config.yaml
hidden_size: 192
num_attention_heads: 3
head_dim: 64
vocab_size: 8192
norm: "rmsnorm"
parallel_block: false
init_std_up: 0.0202
learning_rate: 0.00255
beta2: 0.99
weight_decay: 0.017
lr_head: 0.00649
decay_shape: "linear"
final_lr_fraction: 0.1
batch_tokens: [32768, 65536]
max_seq_len: 512
Each number is 128 + 24 x the weight over the matrix's rms, rounded and kept within 0 to 255. Layers, rows and columns count from 0. Numbers have three digits each.

# layer 8 MLP up, 768x192, rms 0.175, rows 562-578, columns 0-191
164176139088099118146148113116116114121133125127129173128100120089105131174144156100110127132156148134128168092173139154143155085150156111182122090092133138123121170105118097121210152146165128136111156129122097147153100118169146126139097137089093139133112163137144107147083152134106098106169069150136152117122172111111127144115105099126075153117117120179121138110119147134133146128105140151139134130159178139110149118106153104108174103162112130166069138110131169138136112091126158174124145119143115140163153103125172171125092125139140123090131133139167131147112097147128163130
123110126120123111133134093099111133102132139094107152130154091104155064118132121092144143128162144108158144141148109125150134105133132162128136121091113128098141124103097143118134146139182176126127167107113123159146105122124162117159115149124117148145178133125131127118082095120135162109115125106138110142169138120114172104087146098088138123126091137118139128152130137115124115084173153107134159125128094117144148116079100141164105112130137141134121140117162142106115107153105148148101108123162126102119148121097154152099134155129115163121126117128124133159162151160124162160
130143197107135127130175119136108117129114149137163148084158134130128115123092120112129144122129118147128141134129102134127135147095148159103123143115110094094120152133094139123135113151175129117105183124136120094140149125105154158119130164136111133099100141131124151159114106168149161124107117109105149151132156086112135156093143127155113100101136140116121113103173142143137132144161129177117142145163115174103150098120159115119103171111122103174111146107130101161085122135134136133116125188092156145138128160115157156099086132126109130113114084128133160086141102152131104129
133118136142106105120105115162140142150128154146146082158092086086147088126133151114123176133173100089120174104155109192140144146144169145123139086148112090172119155059142167129152131083118135173143145127116106154106137088087171112133145105147109097151133143128112139145114125110125140138127121151092176128146124140159100135077152104143135088109158097146170139111111147066153110122130112107113111129154119061123159091110105085107123136134141109121076170086102139121125111112129123180123186131153139152111147154102175124157116051194108183092099095150143138139178079161146157138
134163152103125127117139151128124104138132108125141125105126103119154105091098112102144124129107134097188137130093097175110122130145163145114143113166127107155127141105116097094116127161167141180134129125146124144132131136141161209155114142084139112115161134107130112123107128137109146189155134106164114147122174133132138113101118112129167098101130160148147136106140148105110169130161125150118130110124096163135095152133111123098120152140165126128138130156111124122128107129095125143112132143133153133117114122112131134107084141144142115154126115119139146134147106150088134119
158106123117105128111098135149070146118099140140120144079118124133128083147152140120108141180135159122115148118140146136120153084150140129140136154141122100137147138108124117113106139137134132088106182138137124125109130095118166088136122172128183139129091126131140133126072115105135133092124116151099118140133143129121097134098113104073128131128125124139119122145162150078181155103159099162150113113156121134109122106139144119129144162156170134129110129105125117136116137116089146135145145126116103070122150150109153136138092137126156163138100121156119096119129153137126110128
104128136127132137099110142102085151136114145130133118105098112124107102128105126124160146160162104123119150114136122149176155158105104141107096134105134109116196160097149149117140125132115158120067145134118153178128122108182171100137152193099173113128122146153110131175126087105112152119154101113107156137120119075139096130119100154127122108105114142106106099107133120120150104121149102172125121122131175138126135152118091126150111178116175143111116148141137141165146147121128144093104182162132125119142156106157086152126108143158141135145148071160130108117151098145152158127
084166107074123106112135109147102105152134131133152107121150119082143138127122126101165146138152135128151129131152102168131149146127110132133102087124133149125140124118119110150117171118157126146096153100122091121108129123115139180133149148173083112125141138131112104126087128157115132158119116185082104134172167091071121113127157077126158107093100094156102107100170138125144165118129086162122142108111142170106155151176107087109127151121134134107082108160125133119087114125090150147134164083152172152117141134108144096120114134141160132147100074176124139133099119127144141112
137138103126148133163127143118139150155159176131114144085137176100127103138112098075084139136129130096101176127119130164132108109137145121130143129150102079169130108124098147144168148116185101128088132152161142118137155080129137109118110116131128159123109128121132167144124119083155170092158146153134130122166116114121157116161115132144149130140100132145101115139130151120116122125137140121107146087152137089137137128137094137157135162130106075130130171102104134152132141141134149149122123124134145119130126113120106162133101091118145127123100047129123108103117154089116101101
160138148108120111163084113144095115136120127111125110158145136104153133166138139123148126151136118132172173124163118124127169145129100096148091109124150139167133133152074127146112148157131106148091130123115095148132125139143123125125138140175124108104114165112117141129099126126097132157142097129104136149167154148100145152065106118138090122073120098145147138111135076130126116072152151133127176107143146133131113112160133135134113110116131088141139141093142121179101089118115102127122177121157133147084113127118107148106083137156179160109118155134160137139120092126099134127
096116153120114158185084114140095118146092085136123115110137123095133094121186154125110143120145174128124169126128140100098109130193136112189167074114125143140110138129154133141174149111179141126143128114142118140150153099140110135093119138130114149074133179139131167140100139163131115169141135131096194088098156081118086153106082067133113139153176101164148107128167117110151167150148117142133121108116135143145140152127163125089146118136170112141119154163114151092125144199154145134109124152089112143124157119107111132143120122154131167120118080141130126143103064186127140129
161117118104124111138102156084122126127135147125097110105103113139124132112112171154141127095160122153145181100158126112149114098151128124136141148100160090153121130105100139161137138140117152148138155133123118120126145134125156153139077106143131135120127089094099120105143115156124141068141122134159138137091143113096113117112116104117083119189149125111107130090175135087154131108175124137133152136177103110140150120097087096135102121166163131103107120123140123138148109104088131189139162117133119101121171122114161165163095108173155094141119088167155093124132097096130147158
137174094101123170129141143142120111080148172095131156106109159125101116142183125090086169132118155100113188115100115107123133069139114109127138102129152103135121142108145084144142126113134194119110188130132109141102142119088156128129092137116121162135109115097096090120116162100120134114112129152133107169111153119148090139137150129160092088129120145140123091146100145115142092099144130116131178115143151104149124117151167089127144142158176145134117159101113142157127115159147124105108142105122148110143132099141106152107097132131131148150109096127142133172178127163098137165
100095136112121117141109122128118129103164139120115137138146148123140083157162143069141139131185174112121191111155087132125132133162126123153109103108117141116160150123095111141136147130180110144133145148106119179146125155108152146120141128104155093123125141101161082155095134119099111185115120133118127155106130108153088128104105131137132157088091132146124153080172118109104130116157161153084165114135096132125116117124093155129108128154164095185158140138102120152153152166110157132133105128129104127074134107098118137116128107187121135123110156149158142118110101085085126168
160133098123101128137126125100118118121185152104116144120143084125094123149144111127098149133138145130134158139163107115087135083114189120117107130087131102123107147123123156125142180124188133134123139150135120137153135145118138088156128135149098117134126132109155123113125165124154127114149125129133095166157163129115153112169141127173153136124131151129137087129158096133141152136173116161139130161123126099134093142119121141150093156120123148154110180137118130143110156165129135161158098090156127115119163146155142126103103112128129142116131109115176130169141136100100118168
102129111111100124097104112145097159130115183152116102114106128101110126142114156135161181124127117119136172126138124145106114144089107157123103127172107164159110124107130128146145169101156151134135156118127153168086160108104124114184170139096131145110144116107151131142131109168119117166138112136115135173122155147120130119149111117132098104123097180125111142075168171102108102123189158145115127122185155110107098186107121110149130122184154104157122144156123089124087099113103126109146126152105108161106167123167131134146116103101156100133097105103131130185154112141123136108
114138115118120097135126153158122096119131121134166155132134139069116111162124101095123106108180172152146183114137129150111092092144098117112147103073168109112137160103104169175097132106156126131142162143134071136142159111128146154121096109140155134114158172117127184125111152091155142133106140135052145118137130094099164151146150147131116117112108142104151118114119113125125099096167128096145144108120103106143152119116089129115137115128142138131130179109137108123109138147141133134116135152123137104120133132087161163126112156117111133117126134136170096123101068137114104119
# layer 8 MLP down (transposed), 768x192, rms 0.169, rows 562-578, columns 0-191
184145137106097175135164167122144140121143124135110170123154150106131115159114135106132136134165148132139108125166127134120114108153163149188157141119137116068123178115140128127176136161120140160119125135184091114133095148142107133134120162120112134136123119150141156158123138130098064071155083140150119100147133178108144113109129122100096160148113093165109145146121122140136145151105125110160124093159158124151115122108125097081167105102093109169077130126144147103148121104131164095118128117148154162158059159157195136133136134096099089087120137155171147144159098110127159127
122107127110128139148125098092135108122090138113111151126131085133154121110124115105150116087092152100130090142140138110133119104155107128159158163058122118115161142114140116142102119143134148107145121096099126103140111118137149113194078130134120154127163084144103112119098111094142156106119115127159141148138132122104122120108144092063167110143116127124138156113106125085113105106122136100095158117122092093129130111098115118153149131142086139173128135107151136091151132139094146112127115144130127111133134137155152137121154151151122131115144102141154119113151185134132175145
153122158118134120107163129117107116096083162148137121115149133145115154107101128149125143148109115125126116181131160144097112121106152198144116135122130114085113163152108137125115133163105158151098125126122129132141153143107114139125115156124150144122082162148160129098118106181136144135102105112138136135111128099110126205131148149206169103104121105162119145126162127117144112126118122171162094146117112116145146119118120107137149151143131083116089087123148111146102155109138096110120128196145098148119149151125144138108155092140078103135122136113137112117147109128124091118
116082125163172103107109125141160159166104161131173119127076080108098168138144145164158119123171111137113148110131124103146172187128099153108099105144106129120093126105149145118126127129146118074167115074129082179119116116128121142152106104103071116145144143172125094145143113082120149151099150184126172131195069137158117138116112138129148136125150089121153142125078159130133102159120106117127059128180107102157180101137120133105136141124167131121113117135099147133134106141103122158137136108112148132077097130122180110133091153145133144098098125161093096113159170138097156111
146149110146145135129123091126153090144104109128131108173121147139123111119125069127109150136107135142145086160152154123110133090131164159139140105116116099154097154136138105152132122157130154152164111139136140130142138165129160165103123169120129122171104096147124128133104149130124129121152104104147145111132119116139118108120116103131156138148066102146126126116132116128127145149143168116132114132140123165160121144183097134108116139166148147138129084120113165113096119095127139131129151132133118133119152147137143127106104157126113121121152133136111148067101120159123129141
163145116149146121131115113129136131101124111120109078130125132146133122135151119138096104130107134103132126159158163124088134150113170134141141162100115128128112133132130105122146117137118135093130102104116126129119108136133102070175101123154134135118127134104137143101106157096149118149130116082105074120120139110105080134102067104130115112145164170120119132169153127131157133140126077101153136161159134139139142111184123121126099114094122130110160123096114132109123149110124117154107114152129164148145136168136115085104147104129104136114122161154129139090120182140104152128
158131097142145148131146112117160112169119143108148119144180093176135094112109093114130123132107120135119102107087118100150123155101094160110149149107095154127158133124178131126122113133137120158151121118136114112158080124146115112126159096161081123094098136125173116150161144113131128107117128112120165083129138141131157129166140148125087113132129147154129062150146117123116154128187142125124127135152136123118119179172083100091126157128099126120157142139115126151215149114119110087087146128158104109108073134138114135104128142128141098116163134151122128107130099138098150149
091159144142168121148137161149138110101121100134113108119161150089148102116153118150183116147104106143096120131132139149147143120129124096108085135111130107120138128129159113167124134134122116113152104151110178094121059123133091123117124079101063115140151094158130096156139148146122164108127108135073125170134140117113125081119164123161163117069102099108113152106106126138150123120125131097151097136107127161137123133158158101145168133148138132100112126154112128098083130103103116167132142110128147148094137146144116126159151101125120093103178127148163128120098132114142087089
114109149127145110105168151131120148130141153113129148102141139113182104162119122140197117126092119138119121053126140157136160117088153115125125149128140139126084089132097073156090101134102113118109120099141123119136115089115126117095138128137137147155142136161116115116130128096123152136101136146136133153143136107108157095150114150132138108130133141128161134117126113174156111090083153117130123159138119163120100130117150116120178118152113094102133188130121132156199137135132112130069130115123078138148180131132077113112134140109121106127102152115139130133108140112107095117
181155124107167134144103146129101104128115106100109115149121132113141119142125128171135114109139151146152125135135129142152150122123115080164130154104132170188164095156068113122134150149093081108096131179110127130150112158150116089106130123177139080133119164133141141156115142137085101129184115118137148124161111154151136171100092126155088091067117086105108174145102106125118124099132127111135152106126178134105140111133168161189110104120120105130148113119106107136155106114126080122122164101141143104115115118153143139111114115131144137113166156132105154132158106139141113112
101102111111127111201121130141064091109146114114150053065160169142134091114117118126102124106052114152193119151116184104133108136133131090169149145119102158136114133117123128121170120099186123120139127129149106085118161123164121092109093137114113116135161162120146142128142095141119092157159098131101167132062123075118090128084122120121144149197100094149127109139149161106110125119116151123150122153094109164162136148123174106124171085141138144119149113146169175123160144175109123127148123127099133163104145130117104125176117149138164159131122123094126179150103118126109163129
186122092110145180139115164090166137150158140104136104103133151121182153152134127158168140111121136128158116152143118093152120122125118158140122097109122104148107122142128128127111136160118150106115134103143155139147161148115126123125126151145130143107160115109111105078140076099108149084130101116158120102116119110097125139139163107078122151172170172131110137093111110091125121086167117087175126145141098143168118110106136103152114136136168142121102120163110135137122159126151120159105125101117079182170145146164150109137112116150147121118135144155131099137134166126155190098
129162091121141185124169138157153102110135152078113131104160178136119138133164122113085152090103135151153138104108123101119125106101126082137107142126160116112102125141115075137132101129140168109133104148130146107118156116098113131116114116138084198182119130127106104117109116071150128160098166151181117108080140161150154104142150107157138079185101169114086150137101117130131135101130141092110145103140132081136101154112123097100152128153122153119116117086128178148134116140148106094113132103132124121146134082142121109132146146143094095119124101124151112109172111131148145134
109122171112124110163145087110126108108154118106125098122119150150124119155175162102129134129134122103130130134125123139110127155151170139145105103111109122099165129145116134132149116140128153118131135151129093152138102135108116159138138146110128083144125137115151132155133111153081121145100153118131077149100122089161062120128146163159112192139097122178140172107149122107088093156158151113131171132150101128091115130107125134115111113172120087177161062111118119139152128163135146137101087093113078113107126136098137163140163110173123120111105157115137140089117079112089113173
145126096153124186139131151117112109112113134097095133134140120126089173181109100135100135117112126143134123105148112145115151118109149114128087125079118115108124129114137150092115153139133162129115128150143143137107143153126133086173124143122083107135124135129153125103138160126191113100175137118124095168159128138152161110151109124119179121138127105152139099113117082140135136147155131148117109161119113119084103107148113137151133169130087149147145178147105101137149195136124088135158134081136121136127128173143148108117136111141119154126142116121138104137138135076102105178
109104098134101120119105114157136161130073144114172120118081103156079142108082131155168148141127112087098146149187146139113136150142121124119132096146123081172080113105133138120091129089155127123119097115129148142106162136108081158115125161151130091153089100136123105130137154098142106152108148115130097104117122109141103104120085115134119139113114150139190110149105121133100137156108141133152201165146092088091106129105085103149143139127124118123133104129172191113136138097155123081120152125124167174132100106146151126124117133130123118092127183145115140115118117153093148098
095152159130125109118119151157189108135101105136172122133134140077126166143102084103152097095158152137143125108122143164122144112164079141106159148089198112122138138106101146140135145123101138129141125134141054110122139116146129153128113065126145119087160128141136189110118133124166126132144136119076160126116113113105153162144131156132147109149105124072161130144105110120145072112139143107157123131122111135108182109150111115112145120151121133103128149110163114093145136116136126108116131168106099112115136123087133176127113139115119107106138152128169095151111096163104097121